Weights of a small GPT-style language model, trained from scratch on English Wikipedia: biases.
Each number is 128 + 32 x the weight over its row's rms, rounded and kept within 0 to 255. Layers, rows and columns count from 0. Numbers have three digits each. The size before them is the row's rms in percent of the matrix's.

# layer 7 MLP up, 512x128, rms 0.0894, rows 133-187, columns 0-127
106:179104164108115131113145119147122133155120161122168102149138146165237123179088120143134128115166109105137154127100178084141138065092069153097092079087186141133088114084145146150151093191163151132131162176192148179146140113113067150153086134180179109140129085122126156130121124059085115084147117107120108166053108137153119146134122153112104140146141103122091088168138116216132117125161
108:114121087116124169121130082131116120073167121146157127107153193130109153087132225126127150067058140104172069148163147124123165118174167125108132090090104169139119169116194067124073106173132102123065159113129078138192117151113085098131198118092175133133074104113131129123116102105163173181140129117127110143149125104167108180147100106149120096129103131106131167121164109098186103155176
088:134187129118169190124141160131170185087095116093193099108106129119154092127096171127077108155155123114150142128178115191122114109115125168112132109143050146085091100145121065074148186107123094111127165164123158204053122198081137148155113087182109130086074084117160150118112178162147130115170173140150127152080084103128116126145117096117138114167158100120129154085142129118114111167094
115:111118090101124125108121159100129105070172198160133150101129158074155210101116127072124161106115139161133097156083150117127126129176154104164162096118177149122113147110172071151091112140150036158147153098113164120162130104097116108131143140163166167149142190183112128118121059126175094156117113095130115152151065076122074146135155136110136110129079181135164065131179072169159097116117
092:101138146073127118126105094120130141164124178105126129141136121138190140115184146144144105134043161125156128128152189094129119173083128150158121091116098035128114107145065076133160172134148153118148105112127121110087084106119049161142124076128109185113141171104119159121182154156107130176208083082083145131134128093164074155175091107116145110143177136073151160137124093106195100137125
110:160113090114136134160151154132125141121186146055088155096116152035097074094153057139118146106168117113142076111172194116138133099051105105086133113135173167094131136128096113128102145186148119135133104147146142109123096120174124151134162148102147168116069150112088147148143046102108152110176176176206089127129090099186124164136162095068120135107167156119102091114160137131142128136125
106:108136125111129122163085108190108143107114140094122116143152097120157138143137079118122128143127184129138047066145214114138118134112112159097093111072153140145103171132118137135088141112095113127131142177162190084119119164076067103088161164129126147105157152180153123166150151120124135081143079184157130188169144106126212145128121097079093102115084138113065116083154111119221096151159
109:115153180115131131140148168136096123128161183076102129099113153082047107106164188065090077143162138124079124175161084079153118076098129144114109102164164046121128125132192092093128146143137119136166134150134196128105156136154150177184178105091131116135153099156103135193133118114181078159127100057109147114129152112075098059170137124145133134154167081114131132135146110114131106134096
099:087096177115084100131065116126144113159136108147154125130141106089206076095161121160153161139131141105151088158173166113150131113087095114135088107062173114143112137167094124102112183101180214101102120059067157155153112058139096135163113156156144140118089158112154173134128162160119079103163068166148118153164102108164114141139132110121166113114104075146174066180133128173140106116114
100:085064095119088152118102105137153069099096154137192105150090185164169158116108075127108151078173134073093171170150167104169118117207110154153114135141115162107105142109098135113083180117204110123184145136121186120134084085081104147171165129132086134149054093104138137098155135110133128105109163105152144126100107108150199140144106094156144113130146090124156110167174096154143108071150
095:182086136111065136137085133120052144141121114132149135128079153103185154146122165060130113114143135103157129187121125128123133183172098188187105152129154141151113140140131188080093154148153109094071131197167148135170165088158138133135065111095138103106124035125144153132148149144120126081156129153156133105097121074161060146152171163135138116115132176057176133130103131118089072115128
099:160146157079149208137102087133100135123151128080134119128109138120087147083140130057108162168112172127087129116136100123101142092108167169165072084152159043148122159167141185131144139198140166118107134155083152184221080108133063162114099097121117169115128121149149170129166148177125148119126107118111125123100122103175154100164130114108123099108125083101106158105114084103091102201172
088:097129099129113145157146120124071102150090127124116148108083144154132085102089104145153125074133145124108087135072099099123102154140174193056069067179169069127148191139125094109152103131162192148144137186141125206112075139169092100108186159132181142153138085121089134152149172139110164115135162196136135077086126090088151114157137135072122117150157100100142158174092117162124132113116
103:127167062118087119148087118122150104101164148097137129081152162075092105162145160152099101081135137174166080105067164114150155097083142115089108111059136101182123059179185071122125124163120109169142176114188140163160151132083159123101088163105166123189139142149198139150113134138159076134151156151109120114087127115101106114129146105191134108137140154147043105098138152137176111113112
097:101134174139068202123095155152150102109101147174108142115094149118141093125095158165123155114124128115160066174165100065123108208106136079116122110119098114142121136170183173168106040143115100103168105133173155120206126124152130141155128084078126151187172156098165123078105116095128154084135113099132114150119137099182179145154126105129074110097154147136065081104093113153182107136130
100:133059160089087170111177134142143113098164107066159102113123061132130105096131095150110123130115112069112132147079103074149192075047160097158154131182117103144131114154160169132144211186112148152107166132109135164122136186111145107088133203148157140108103163168132153130120143089120129097150114152129102109052118136125102227141190111109117118133147140103149118139128132157098162131162
113:119118081118115128064168150157078102108118144089144186103142153089190089122161102167083156086155132116091080108133142115116136072158149121182088096146124131023118178149092157147083169141155131145078124126139112156156098158162117128129203137120168155097079160129087155131199086127144157077154118062172087103173134142137141140153160124109088090150158113081136157122144162155124130152165
094:100180152098076147156096151166105189117102154088141129135052045115128182146083102115091142114094156109128124137140096096106124120077131175149061110121104093159123082082112100110110095114154146158115158154136141140136142113126116116104125200109135156072166078187162142192149147147120109165162071125120169159131109131096155140125135178104157113075199112101136114164097117155182082184098
090:121143137138123099123079122145059106152105195117166146178105093147108120101087146152143155094166160119213112154151084098115132145145137119067107147149127099182129177078127120135146132171144092113128151105196136155111103139082135149137127122076162157142151123117162136187099101091161094160080133087150169114134028112122048122176101142199144094160114146112155092189153094105142132145096
091:121160127113094093096178120107122124088159085067116187115170135103105083141131138042098170057200099092153135165142118106138108181177125126096165117144135147084132184168144137137120096108168121121119153127155133137131131089117135084129180129092181121185143163119130127113135096113120126174113145096170093111130162099128136163126125144120092163219091210095189120113118104182073102135088
098:105127108114097128089099150181100123121200088119124149123170101133139067125150067133119135087169149119141115166108112094110170091064133131076109110129161113155135101164118132096110131159135095131138146095181155186183173142165093137143160128141151107127160166153127124160182167113130103189106064113091063183067196142103161103151098194155072119124089131141137123084139126192167126076136
098:123084117136131162130085152128138150067120143143097130070089187077169113122100096211132164140178123103140138155094136120174139206112110166126082096139119111127134170185129150129182166114171125086155129137098150150136074172105106131121130118059125170125136135094177135145099119187144194142177110092118104114103104071111087101139191088092137086182148133075123082158107148158154121112084
096:121098091107100164068123166200146115168167150087117129116122187097135201112160131124089140165110140112118089158159182146166173102089134172177147104122123172110101119140131155160185108148149128096072123095102118115124117117142158182137142128135097131080129143101124140028164156109143140107123062140104087154096143124227082165136138123099141088070158121098150147110136087126172068149146
109:145110114108158150170100186094092138091172114088149134095088162094156095097113132106150082131158168097135078108133177123123107038134116062093094093125126185117112136143154099123117112158123135099105116145082189176105132181167083201082147152151141161045124126150160154194148120129140136135144197128131095120126097102185160106155168083134138121089146107120112143100183088129116109150186
108:143121094113117145151075205153160103138145172125089180146103157083121090092133065101161151113092116075139106147146176162130161140138119146111086087093084140107116206143155140121131135152157117099119100078103176118146118145110115190120138166134108156071139133096165168155149074155161145126205131115115075121119080101144189145133120046109130153134124137216064101092133129133173093131115
095:076127051103134120097128099145111099177113140114169154097146151147188148162130143154123160100112156097093096115101130126164188099158076137094112129131151140082112118118162167113083135097135200129165112039093174194132134088102109099121105153100136162160145135124084164112201194163115070142104148166128116150155156118134125133128130192141154062109100115202161120063155108159145124130107
108:072138195097068127100164118091100122176152128124144073107097067111078117178162096166109144125137140115147109098165150164130155100189140167098085108143148157132099114183108130121116134111103203104097150141155150151112136081079186180141100179153113124123102130129109145113134186140141086057086130148117139182109122155087129140136093121103113101111104130153151142159179104228170077086136
111:081154098111095118095163107131114131098110185106158115105161110122115133095145112158106137055086180125157057177112123098142151112147153129134092102150141065122122162105193102117137145189152108169092142193140118113154164089091059132147145067135157144195140158161137134059152140149176050113130168161150135165161098101087053135140137114132169114111148139096144103082143091078151126139096
097:085139107105130141114133152130074111155186146137166086122119125122119134098101131169150143182140112142111131139109145158130124104183121131063073105150198127054137084157107069138210120135164156071114130093149128123173159115110149133095098086164157136086140079175157187136116157136167082083154079202149144104113113079148118151120133164140134105165072110152116121194077050144103118108142
095:180097127116109134104153142072079098075132107040128181176104112049166136106128096109103116108097167062109128133094099118128149110143126079129108112171102103113124134154095168099144187180129159156186087148135153168099087129148130165093138157101150165134142176098116144125210099081095116176197158129129064149124113136123137168157147079171143106110121203130156128133119106113130117089144
108:083084075116143157188106126140119123098144107107159166137164207107103123134144203180117161147091102134127081159125100109135111103059089137133110142145136176149119079138097128137067129139135152140123093108074121120208142140137117106086088117118129160126098135174138173167165057102127187149161106138136061141129051097160144134137202130128101104126103140184102107104156139202142119101152
110:087117135103107122106124132089111106128145120165147120162133160190144143128149148088118166085128154130135190077157070093178187093094123105123106117114121111138104074122108121105183139116139126072141136162159135104109075173104062072147162120126120120157111119152122135160163170057163097157125169136105112119119183123093135178155105156195089098142158134099196059153083083118132101118227
097:162056153140150159130071166129110098103090135094132145110131209161081116130114118077097098114115130120159077173121171099105165160090117124181121143166173166120127144156112089135127111144144065087122117136113133158174131136178153113155219092084122133122084102125154112146097131145141149108188157172119088137081160081173135097161199100074124148098161160112063089069143108107096116144129
113:141083061106150160060133152151123119137113119070134189119086113046148107116106134148104133133118166101168133134139094134121140088101115071109140095105110124094122081114156137162053139162142150127130129160070146160149108111133120145103175160153111133139107100175160159234131109097199131084131203037145144135125083126185097158162124155130111104148167084148116122138117082169108131104125
099:086089125130091155147154164125085122075154124153104096105136085161123128077137140137113104093070122097133160170123164122151080109158153190111113131046113204187125160180137126094148147101127144117072136106136157102116112129094204126146143083124121144119101144136146137134103110199207130080178144098097147086155096107194118121150145127109090111150090131200145102181113127088134087121062
096:161092096104126147113118162111097151139163119112066138067116122139102105067108104070159181110125152104188102101129180109178119086154096104152124138076153144176121097165169139104155060167104095126129124159192170156156096108084079168134113126069124183152109167139133130107122117188158040116132151168168121136120126076140096177111151125088134183149105134134132122131168045133150121155138
104:117251111114150135064155132149065130149079115131119199057175195122069128118139211085131122142108152155111036108131113137179107163122099137157160116122123165128116128086102148145127074133158161056079138116132133150150120125118177115143163075103118149126167135102138161091130150121147076144148135124121120165149084135158073106140104091128115099122127122119122143121126081082147110170132
107:123216123083121149161083213148142170117114156113060069109108112092029189102148103032122130146106131143168134159149142104157168102110092109133155163158126122106116128109133096099162104093147064122132192137166166141160115095097153184157121132126121138130176123157101138081123118143197089128109085172161141155122120095116183123146130108100116150101098141138130103127137108147168081108135
108:095167140149106153085127099112101121100163163181126119102122110160084049132110179149098217112137115109108147154126121105142157114195158169131109139128153103138113169143167145133138089133129160088130165096140151067136084118093068144135113088127163140165165182122157131148144056135155108093173152127167133192152166090111164111145147071125077124101085101077129125141085082212158125075125
095:139155115115101136130177146114143153129119095141119103078149142113087083147158074129143175067102120079132136106116103133153074232124144151075145134128131101142106129228149179124093082084191097096105177169101148156120068119076124066114117170120173129142113104113153135131168114118132133151132130188105168126145094155093132131138121098111094160205144147116065092073116130082142138150158
087:083131112112091092106113089156180178197123119185153173094139150095168210129157166050101087147082129114163083114137122171145114112078106139207143147114122103186088089152135110076117124140111123139152140126171098164102140141108123152117108135193132126100132145170145130021119079175156104135151147128146137162119143143084106103138128134154078069129170126171110103104148159108162112139097
103:035112120121097109058136131122126095139195134157170167118132187158063118087153148132117103114115186160167113187068167157118162117108153069105095116122192119111115132110138148140126136158107080139083175117153100121165069089112174192137105099142146126075079166098181140135141060173154109138160151135164094148153062118129094136123089119109126097122121156152128104111150103190112125131137
103:134105194086129120112194138153120098095130089076126142151113128137163133098152142130081132118197132126143159081156183151164156099062148111106152119077115090163128079148043147126185132139116147092141138110132099138062111119113107133119148092088136156188094146109112138091159141065117063121147185099125123110120098134153131147153197151169129107144174170094179132091154070129149108175197
104:170113145076127110103103190118120126172122163100123207130128131108157142081152106068154089124125166142103064164116128160114134119099143150169105126128139149039121142101115089120086140130164105083137184150097149133081117112168104209182154151111112158061152127108128131104132170133147118138123121199187094175108109101110156153158066127103127108060080175161102186138128109095174104147124
107:183167083082137144061171169088095118091103124071146108099143128120151149125148093119113213111161131122131095144082097137139127149136115177153135105126156167092111120189144158165077118140152164139034155133089146132087102127088136099123101157038174130134105199137151144106153176085126068082145163134137149136149131102124113098125149137128156132184157165093138156141130097173067128108080
098:143099143132137153107143143169115150142110119120142106103131138049160126088120168130150073165111197120149169124064058134170153049159099112119123111107150156130109123128137133140141102152144206145051151151113132140122105095156161112147152167097141121110147140140144149119078093097175108115164166146162097105088055113059062120125172155112116121085094165109147106199182048145127128155152
100:187191140125131158112104186147147141135094108130107140067132148129080072180084122151120120156166160133106112073123153146155135084134104188153142127096106072156109121103096075125130121133135136072078183160141111128151064110096087179077105139133137152181158117120166122179131152104093098150102150148151135177135129106126119145162157189103129092077107108144045142139134130167217085089166
088:137083110115095098121150092144082106127099152120126107113147167113059108110149192158150089117188142061129113146153162129134169100129179086034164105148075041150169137091164077091217122131184120139111101143113162118198134111098125195104106141121113158098089120139133142190123113110194133141122117112162094092102109126113092145160128124131115122160093141143082184121146111100134119120140
110:083149051099087152137080189175141107152113152115138132119160083154103092121116197177077115116128106156133143163139142085137100062065136114180140129169117130198106052056103115120097142130159120086102168142147196168130097133109101107092102169151139147154079138141154133144095111181138135075151153142149149153145127121157083130165201133143102126109127103098089150105121128140178101134187
102:115090110112115131161144170148147090147132140086093164153120166026169135109141088197134106079000160104137103118112090091117208128076139118150126102101136096122102138153121129092125159134129157101124114131120137139108055132143116163156175145105152162066134123124139123134130134113168155163199141132125132146143073100126151132142173146112155126106181093100142121071104048119169113140161
092:111166073115107188100143154164104093112105108082166135100098128131143068123130116128103185076053093092131080138095159133141127109132179113046153107182106095080148177165132124078158102130179177182110175163139123120107129116105159200118129146162154166148121109164154146126175121145119120148159112103126112063102115118149128156115148070089085121185142136146089173142109093122117163141052
101:102148109103119104121133103147139123122074102148186136095191138235196077156135140186099137083146124096159163111151118116156179193094101145122154104101123093164088112128105137144139177175184093099101157149144109106198105113110169083139095063137184106190092103140146129124111102116120080180110124101142148141129152099060125148142116155176108133149124106148104122100129060098106103107156
108:134157149083100165089103144184106121204000154146100084158114120173181152083121124127127147120134139114101097150136128091165186107072125134108154113181094107143117169146148138108118196153167144069158138152139144121131043090119105136118118169137134138128091102152139150122155139084141124137137061114143163113116093113092136168154115085111143141189073120144111158120113061135128110114189
093:050175103138113135132123138168175102101239176087113091072165125081126106091148066180085128123109139088127123118128106180137074120080158134172171100121102061070139108126120146122063121179127196119110152104126106160125145115169199146137098096168124142144127161086144120146131147154126110117116096144110114101111090100119137146138125170152111083142173143173154181111136141191123098147127
097:055173139122122097133091136093154141141111106102097091079123095063119170061154122102146159119025114196174076198122151111163136125121134154202110142177177166130133163139102114143077111159157123123079160131138147138100111111144184192164110095112115147148170174111124151097128129119125076100174128143139095192144121127111142184133109119091127125123110144134114083109153092154071107146088
# layer 7 MLP down (transposed), 512x128, rms 0.0746, rows 133-186, columns 0-127
105:156148075156130122124117113169153095131180164178149100207152126105131163099181134147099116102161093132109131111139121156066105173125138099135099128144093143107179110121079067117089157106108105079089126135120150147147094102082100141100185107122139163058133128157179058177096078177125142146090102112170136119099126183090150108178116107157089170117122089144117168173205099163091147137086
111:109187088174097142131103184145096111165106076135094159174127154089113175119095142160100121102164143109132146125159130105187116147085079109123125169112135114119043111113123096070113129130070137095098145183156164183137098101167106111193060087112118126125183184085129169150095124137091145151124135119128179158116142089150153140094160149154109154105141192087082121186142179115089147114080
074:097149176193149168065060129122162102138119130086116170164134112178066194160172139133171114078151106136083110136106123144160141144123167058100098128094141129143129118156109129174096117137125154127147151168139138115132051142137135160092078093160077137131093144112162190067136126160098189111096118123106148133128165116094149115093130150077146191104145142163083052141174142120117150086082
145:164143145111147121102147217171075157142104153089121143181153128093187105128048125138143070081160131128088135127184179101154130115125104157142120086137137118139060144070166081125160143151123141097111105166069107159178174172122110121117130124168109155141106177130126156091185096126127154043126100132115114135111128130116161129187124121119130092080102096102190155140112108060118190157111
092:153113079138131138157191107160179100136098129174102115142128100090117115143124157077172132192152128145191085184077149141104142113182102164082125115128144115127122038128111150122156164151148184133173070100123092138113141129123159095116129155095120115129117154048156112202127146127143144112106156103173149103127088112086073170123177136120059161121062147055107133143159127130088116120075
126:107128133118143181106101182151140114150066125143103130107162103133144118111151128233139169137168142137152161114125147123127193089105103125119127103153047079086171123124172125159105137105097124139130127163179142128099069036156118146140171141143141165122139139137099096110082136140137116121118156106106120137156076136150073124254098173093147155071118095127167075125115084138162133093137
100:109066090175147108069160110099150137164147118159128113092183198146124164222147138108123070113142115184122120154128121145075101145083121125108160127123186173142090160194126093134073154122103168102127101125130154130138155151094114165147128105136187086119096098145141147114089118073123097117098126137135165093136117188172143073120151098100163129107110074108161085139111107105203126178070
104:102079145123117085114096067175083134129125151154113121135108142143181147095115102069131163137085088117132156193096125137081157103163127128125109167147124097166058185112131109076127156126114211169162154120109138177071131122122110130151195137167126131094117071118135144131132079130162127158101114119097168152150088163166122194082163113140081170087134187100173125147116153169094085079083
098:161073181175151141134133083149092124172114168120100135137106117107114110131137164126107095108166141174116139116048066193086115126194091185073157118145073162105158140123136101109125124139137201156170152145119173143108160073163155112143177100115113171089138144116118052181065111125085108091115165128108143089113088115119130092150110158184122131127089088193121103130130141124140186098112
095:124107133143165093127141208153134091149168096158135116103114115151102097200127121180150141175137137122148155106115132100125178127091133118121125173186111173158079110140129153121130098160139135073135112106141116114108150186168088102174101090081190147141121087075100153167139170132049148170126104032116084066146135132126051109083109183159146105156122103099099125135126108139151087110183
087:069084163143158121112112161088133109134138122177184059115106147129120124160109097111107121101041118140142099107150151169125136123133175099117116142128163137134105158124145146143142084095117113120107073126138103138145059147177110098057148119151165142164129165150140050087142150075094194138149139192041094110134148183156144083120172136100160097103127157159154108143166134075138210145120
102:153125102167126144136154168155121075144102099145147195185154157108163075174094186108159160143146197167135148085179120107142093096163076080139104111148167057102079149109109129079130190132161153137123167146074140108121107060178079130138099142142164112124123097159097154084121103132131165104146127077135138129117192091104146100117124126145090092134077091140111120170098135084119140207111
087:162121124175133116159198108095125061135103158190157087132115139143133110158205118138149144116119076192130108166137103105117142101155095066146073165090109169149186168114075158127129140096068103110091074144115155088131172195088126135120100145143114162127151155133137060054088090165144148118136117073107148121143124117146192102127084126147152132092135151120093140132171127103085147107191
112:119114116097104111099168123145177131197135189194150162114131159147090190159160092120075101111133088084095164091087143098189068089124105139108146124143098137179107154068077169127148080121114076116163098119069121103194148139146145133081119140121141086093190151211177119093168123120151119079154189100147103172144129115138108117140126089123099168117117123142137125166094172125137143113134
093:150123176122177104142126112127156101130072147113191117075107078128141131111142078075126078131087074117129216117151102188130132132099157150121117127084108098121149070195145151111139136153140150132136142056142130066123146182204146143179117126132117100105120081116120063091125125160092153136128082094149213152147099101178131106123081166156140157132084155117154153098110133185157153106154
103:150127073117135154179053086195128177065171156119087084099112147134064115104098088112134175104130088126129118172106121125124046148124106116095185174151122175109111206120132163132138106197137196113131107113125131091086108092130117149164100080157138127094081121160131132174107169141159133196116136104128149152137132158129125094182132143192128145146143162107118064086170142143125103120125
116:149149162139123094146108106200098108124169150120100115111202111116102089149162096134167111114153164074157112141144122100095141181151117136155157175128129140148052104103153083102129133136155145101163113104061144108189129121114072175173122170110082148141094175154101207114172177140134145122171117113141167114124123118085097074114168140121103078069130092088106173089080105160134062165154
088:129101113130078117092138125181161151104128150143196095129182174141096159181190176118138163187134151070097108079139136073056084093182126136166116127103084119122200117138153087078129127140130127151112090152122099084088104106119099094141145143132068137101145130156112154095127097127170160142123120153154074100155155153110148052150111129121130110083120097163089171151179160129142128177201
086:138131073155189106168150145066114092156153137101061146160136148066140115122101129140143157191178147167111122153121128134134126132121125131131160117094098124101078053134153153133129181135087201106142126170133091136095149105158101145162156088080095116110100176103160121062087146155077141121191104112079148072155170149122120114031112131156138162106107152149101180116079136152122151135071
098:129089164146156117101134087107112113170072099069084125137122131108187130070153115111141143148163137111131068088110113126190153175159120160110119236161120144108227129137132161156132151125156136106117047111110139144126089151082158163105071119146110143097066122160124113183116110116102205101107108138114127148103145117107132124065176122113102169087109149129098177130086146155103167141161
092:134124170123165118135071127146127113104122096183105089173148064122139101075137124069113099158113147174098188123125115156137093132144100079177091147195112140131138150135171136136113123146156074121094078150129055175197095054169195126123129124148056146114082139140104132154126184095176127120177121106131114166131126113151101148110164098067087193139136105146124150170095127146129161092091
100:108125078173117147146171100109128114074134164127152132118102109172104123158116192176104109170098189128098152072136187053084155105153085138107097161121172171156090119156160122165147136125114139168190096125118196121109119090104082072212144141097149094185127078189132149164151139094121113107121104131121104162108127057184136159146149115157128133125099089141076135164120082133102116124152
089:141103084124076160217120030087130182090097105139114136113146116094099123099173108154125161125184074126086144132106124108118117136116128091100156152111144183149131139141088117148115084138161190103159140152174118143144116199115103131141136089104116080155118074091107141154114075165152158134183090185133118117161140119104090116086153109142097144144103146142165201134209167154117140065136
112:072139186132120129206077133138163132122183155133151090094110067083188132185139143152153114109124152112110083124178098169113117089082129178150100083183129146108162084147106123090120094175134108112145127083114106154124114122181152150123130112122149163120096105149120084110161087150092108163049126085085064165140119148204143103152083156174194095147076158112137137131148120098151119160125
113:123160102072121081176109118131158136118076172153113154129154162130109127169123147126130080119124169100134160111136132167128161086167076169145150086117183137140095106089147100090115139116143110168174148130125131155136089158080182150152136171094130120168157134093114076112199057124142122122174109123096088138225089082115165124125126184054189103097096139108144117086095124103067150087167
090:111139144127094171158170125089098112072044170118102065121176116079192085143169135136092137146146097115113160160142157194045125122112203033109134128115157135108103118127095140062087133118136133172157089105108110091176076157131128139154120110111144176063085149138140106161135147156174134154107120151102136134152140116138064121139100161149147085116146116170130143187144119140169119150118
098:157183075147174135085146146132095114150112125091050123132101100054104131151119128161179190119160103177146171103169128140170178120109116174140210137134130145084197141105160129118089100124094107118133147088091115163168147128134161135198108161105111093120097148115164122087102126090125124116118131076155152172089107080148155118096111112146140119044163110097150076087096175174124145168123
136:148171113125146116129150103191107170166126101128110142128114166124136115100108110158105114098157166163146112155144143079153143126099130152169166114057102173068062065111105094087118129155125123130148192118111138108130115147132093196160176091145125160122133135082179176099194085129087079156137156139160127172116137153144077116158136106149133049148112099172046112168137135135125038135093
091:120115134108175134119124173193109095155140159152158099162119098096134126093127152162091131134043105066138127090112163182136121163077181139165106119151171085093083127158090102183144148152097117152155113079076209153150116072152109130154139158106146100155121146091096149133154150136125142169120121118141165158125071138112118099067163079134105073134119192109159143078079199086132164097121
089:160130099121119102136129143148164098139117097113158149131159191071151152144160129180076094121090083126145116149152119121117099127104110116131131072122056114162009178139123130197139139115107133115157112169107109174145109157153130118102117160132122114123100122159072100107164147122098107172124092097144125184172123057136115139076178018140135129133197156149103134115184117164087122164128
103:164122170095091127116186193107155110115119109131105105122117060150098156157162121175144133139150092123111106065117121087100132075085141098146157141193095191202130121136197130117129171160106162181109149079182126056095107105170102081113115116100140069035117135161150098114148134156130111112110150110140112143148145115148107137126089135180110097117114209108117148163123098132182122157148
107:140159117155159151104149095134122162134203124121079096068139136109156107087108141114110076120088159133099146108152139121160131155175112143136081136126083126184181112194160108131150152144186144179147104127036160128141115111153145148141138140091079143090155067096145055130089143194110129081057057133122106148170122099127114167113128132164168143110137105172153132074081149140134168073148
080:112143123127172133131158096044151139106080153101145126122152095118172211127115127168156127103133051170138157109135130132125110139166100117123106052146102134131149094106161209085124147111093169141072139112161111071152112114118136138192078187159140092109094178112056116080139133134096162148099066156180096154133088188116174188143140144111110136132096121145142080147099165128138150114144
118:099108085141177114140146137129132137075173118167074080109074081068164183100108132156154208111086132148146066099091146182089098158088136086134139165108159110095157141135189147139093161189112172130095089135080159121095128090195158149070149100141086135166115126163121116186120160152113131098108120074143121141168134126113121083114136106111107187196109129151162097167126108143134132164111
091:105141139110136111084042092141074141126141165101151135088133093140144180155092153091163092100166166132152192100095058144139084117155167083136077134151167139051216095134112156096160176173152115142151144138188123078145108180068121137101102121151124109171136128113135096081130092122092091102126142179106122144132169108118202168132123157066121113149113148132171151124115136164120116114153
124:073176106154148107073088130200120143070111174127197134119146099098134145134116139148109113133118151088144123138086154131173165082107132107175093103153125155182039138137134128082109133117064147114161174169174090142113123121122168138100153100138189155082087078179149156111120110131109131115143145134126034156122104164077131075150085137123120103110157165170120134188149121158138128077181
097:113142096082158152192139124125164141102153131113106175115141122085126151124235140155132147142098128129116156111157196153121111148088148119099115170163135118075054120164162148121134159124120133141116116140196140085117073092120154170126116084066094135073096105160203165127023144125107172136089121125128111161106156114115156121099141129120132180078092092083119135081113171156089122163162
117:117113060143176155055136149157093102104139137118144150141100107106163063109154081080106084136151133136131128156099151133145155167143175109082129095122089104145125072162078107186156163086120136152123147149130058093109088144104140169157107138175156164117111129108100214133110166119165155076124151182094086165194076146142170170075143098114150142120134104152083100171117112097127188156123
107:217134131081103122119119144170087140146174130104134125124134197113138174148094085077134175099087060123165127084190088130125142152111110070088107124101130106137206176168132158169101135108138149089133134136171108053129091154096101133092128135187140087098123125137141112055146047172172175127114160146096136127120156170103143097105155105156139117138138146112194123138108157126149096129086
105:170138118122144131102141082238115130122139070120131161125169159153167053116115087115120095142182148109057107115166151145134170121139125139183107068105144122082171113131083099124119150167128108153134117134090162123097133123113126192150080142087135105104112157162094151142070124121067143104175154152170064152114118114141104138145137152053103128065140146170111150197165176141091162130101
088:163055142160193091157125106129085140111087140142187153088089091085132074112084075141123160106182098141073124139103110065136149121107131163028111143146109159064114145132139133138142122116149089142075140190177139110160123194123122120129121152149144105110131178111104131170159166123169158136119149125154121105136142101109187136097138102172127201143106106106122142136133174188113057086127
101:083132155142128155121125194129152088100139144123103131142091135195138132148156189182118093083112143145138127144086171133200137137119091123145110088086121089079133110140133116119200100143127145154111116119121087153194078039158104086087128126125094087111115153053129143152153082103109161134045113173126139136143137065065178179135143154171174158119089133125120156120107190105133132148138
098:138114131115156134071119199081153151150143137157160124101117124089093073098192117123146139145156081141109111090068090105129136113151116136149122159139091087164147131154141164115141133157110103159162097098124193136181132157119171131146152122142111073205153116107113085120078124133111156097185180054110112124110083106199122057082082172121163137211090124110092114112140180116127150144168
106:129091160136063107134114156106124084104067122157045150122115115098126108125080194131111107153176116079181131142113125159146171141159151113044205117124191094060160096143174142122093142111119109145092154098142149159150135124155190099116104109162152128107157185121074093090119102146123149130195141145108166096124137159128136146125118151169161163116103096165152102117113077045140144096149
095:161128153174086061093073129159173181119187068167086101044153130185159162129150100086133141126150126122184163094206045164132134098185103140122121151087141120094070152119098095104129105145115117102153158104139128133121198136154108138138135120147104139117117080127151159166134175137164154126183116155160093150112097109081120117074069102138081125121155139142114113132097142167157132157105
101:148179066125170145141097103133125119141117088131160107172109094152132115133114166176103161117092124113122109116164127122100101148145132095146098142092188138123098159118128140100129149138107053146147128133126187125065118191127124156103128078154138255104117167158118136116233148144150131149067114119031101119134097137184171124161112144134136102103093165144122085135089127173100089136102
092:120112097110089077129163121133138156162154099177153159127128137119041062129231141135157089206128107146101124137136110130086173154115118175141157204158077169111100180156127122072145164115139141127142125146079157156127145172107077105136106139126151127143091142096172151145172089039094105084136180134154148130108148121115152084092140120126121107149069070129129157116067110122127117117115
090:104087161123091091148099142128136099173091057112129091133136145108133160120087131137157178108133176098141149132138118144144098118125147139112162180161170098127255087135061158125075126136131131125099147150141093160153107026106120140111165097121154115106159155128087062148131148156140140173100079182107101146127127173147162145095134120103120154102151145134133097078112121132064175133155
121:132176140181110136189133139128148144166161146110127125162130102180104110152129145121052182101156100123108088100187138129108145054158106119156119165169128138121119151195109143096146103144097143200100140116095198077118111113107076092108106078140118153092138145130156141093097091121173157078096190089109144129158094140158098143143126025139185122180135111106158123078100121103147166091154
094:124119149075113076129144078155062121172131136144183123099108176151100050121150116125147165127115085066140129130108041091157131145122101126199120153136154145063116138103093119175119114149074095137179146147110170082187139096133159138134157188112150177117120133093125140179118135179126130189099151113103142136136114118176153125185136157070074109162108110068149108120099103114158128186107
099:122154128138142096116117152106158058139109113100155133144138167092121138154106136068121098126138156086123152150098125116145130116104187153100127099122147149148255105121086120106115119135136145202117145150088120116135091158085130146152143108102154181157121161119105112152070107108168133154118075150079097123066101094109151155108146101158092146089156111100142097122191111147101149168155
102:119093107176149100137103087150086183098102146138125118137114075155099136149170138148139128167137097082079158117141110123091122097151077091120202099139170217136115111120103146125168154116110068185137108114135115126145109149145141127125113169127116164129127119098052147109166069208166137157046102136111106046160134060121123192139178168110113168156120115120129179160143146093124143101142
113:126136175110125093142085151116158132171193168149100104151151154111136139110133189125130079184164088098139097104108108171177057096098079139099160133113135149144129163162050146198104194084124103104149108146121181088147090150084137131120107141121099183114145112028168151171150134130086133114152105129135094145130173158152101115080142122062127124108160164133153093114133095079078156102142
089:157155101142099128105140135128104167183118055155114112161112132197170179133058150082139105137109128144157165088126144090140151136141186139107127155138141099069150168155199126157142076108113068113103099148134108135103127089145117099141132146174075174140178101115101098126147154177149133104173140141116150108149158189093115106069088077107123167132107120079102139128132111088115236101073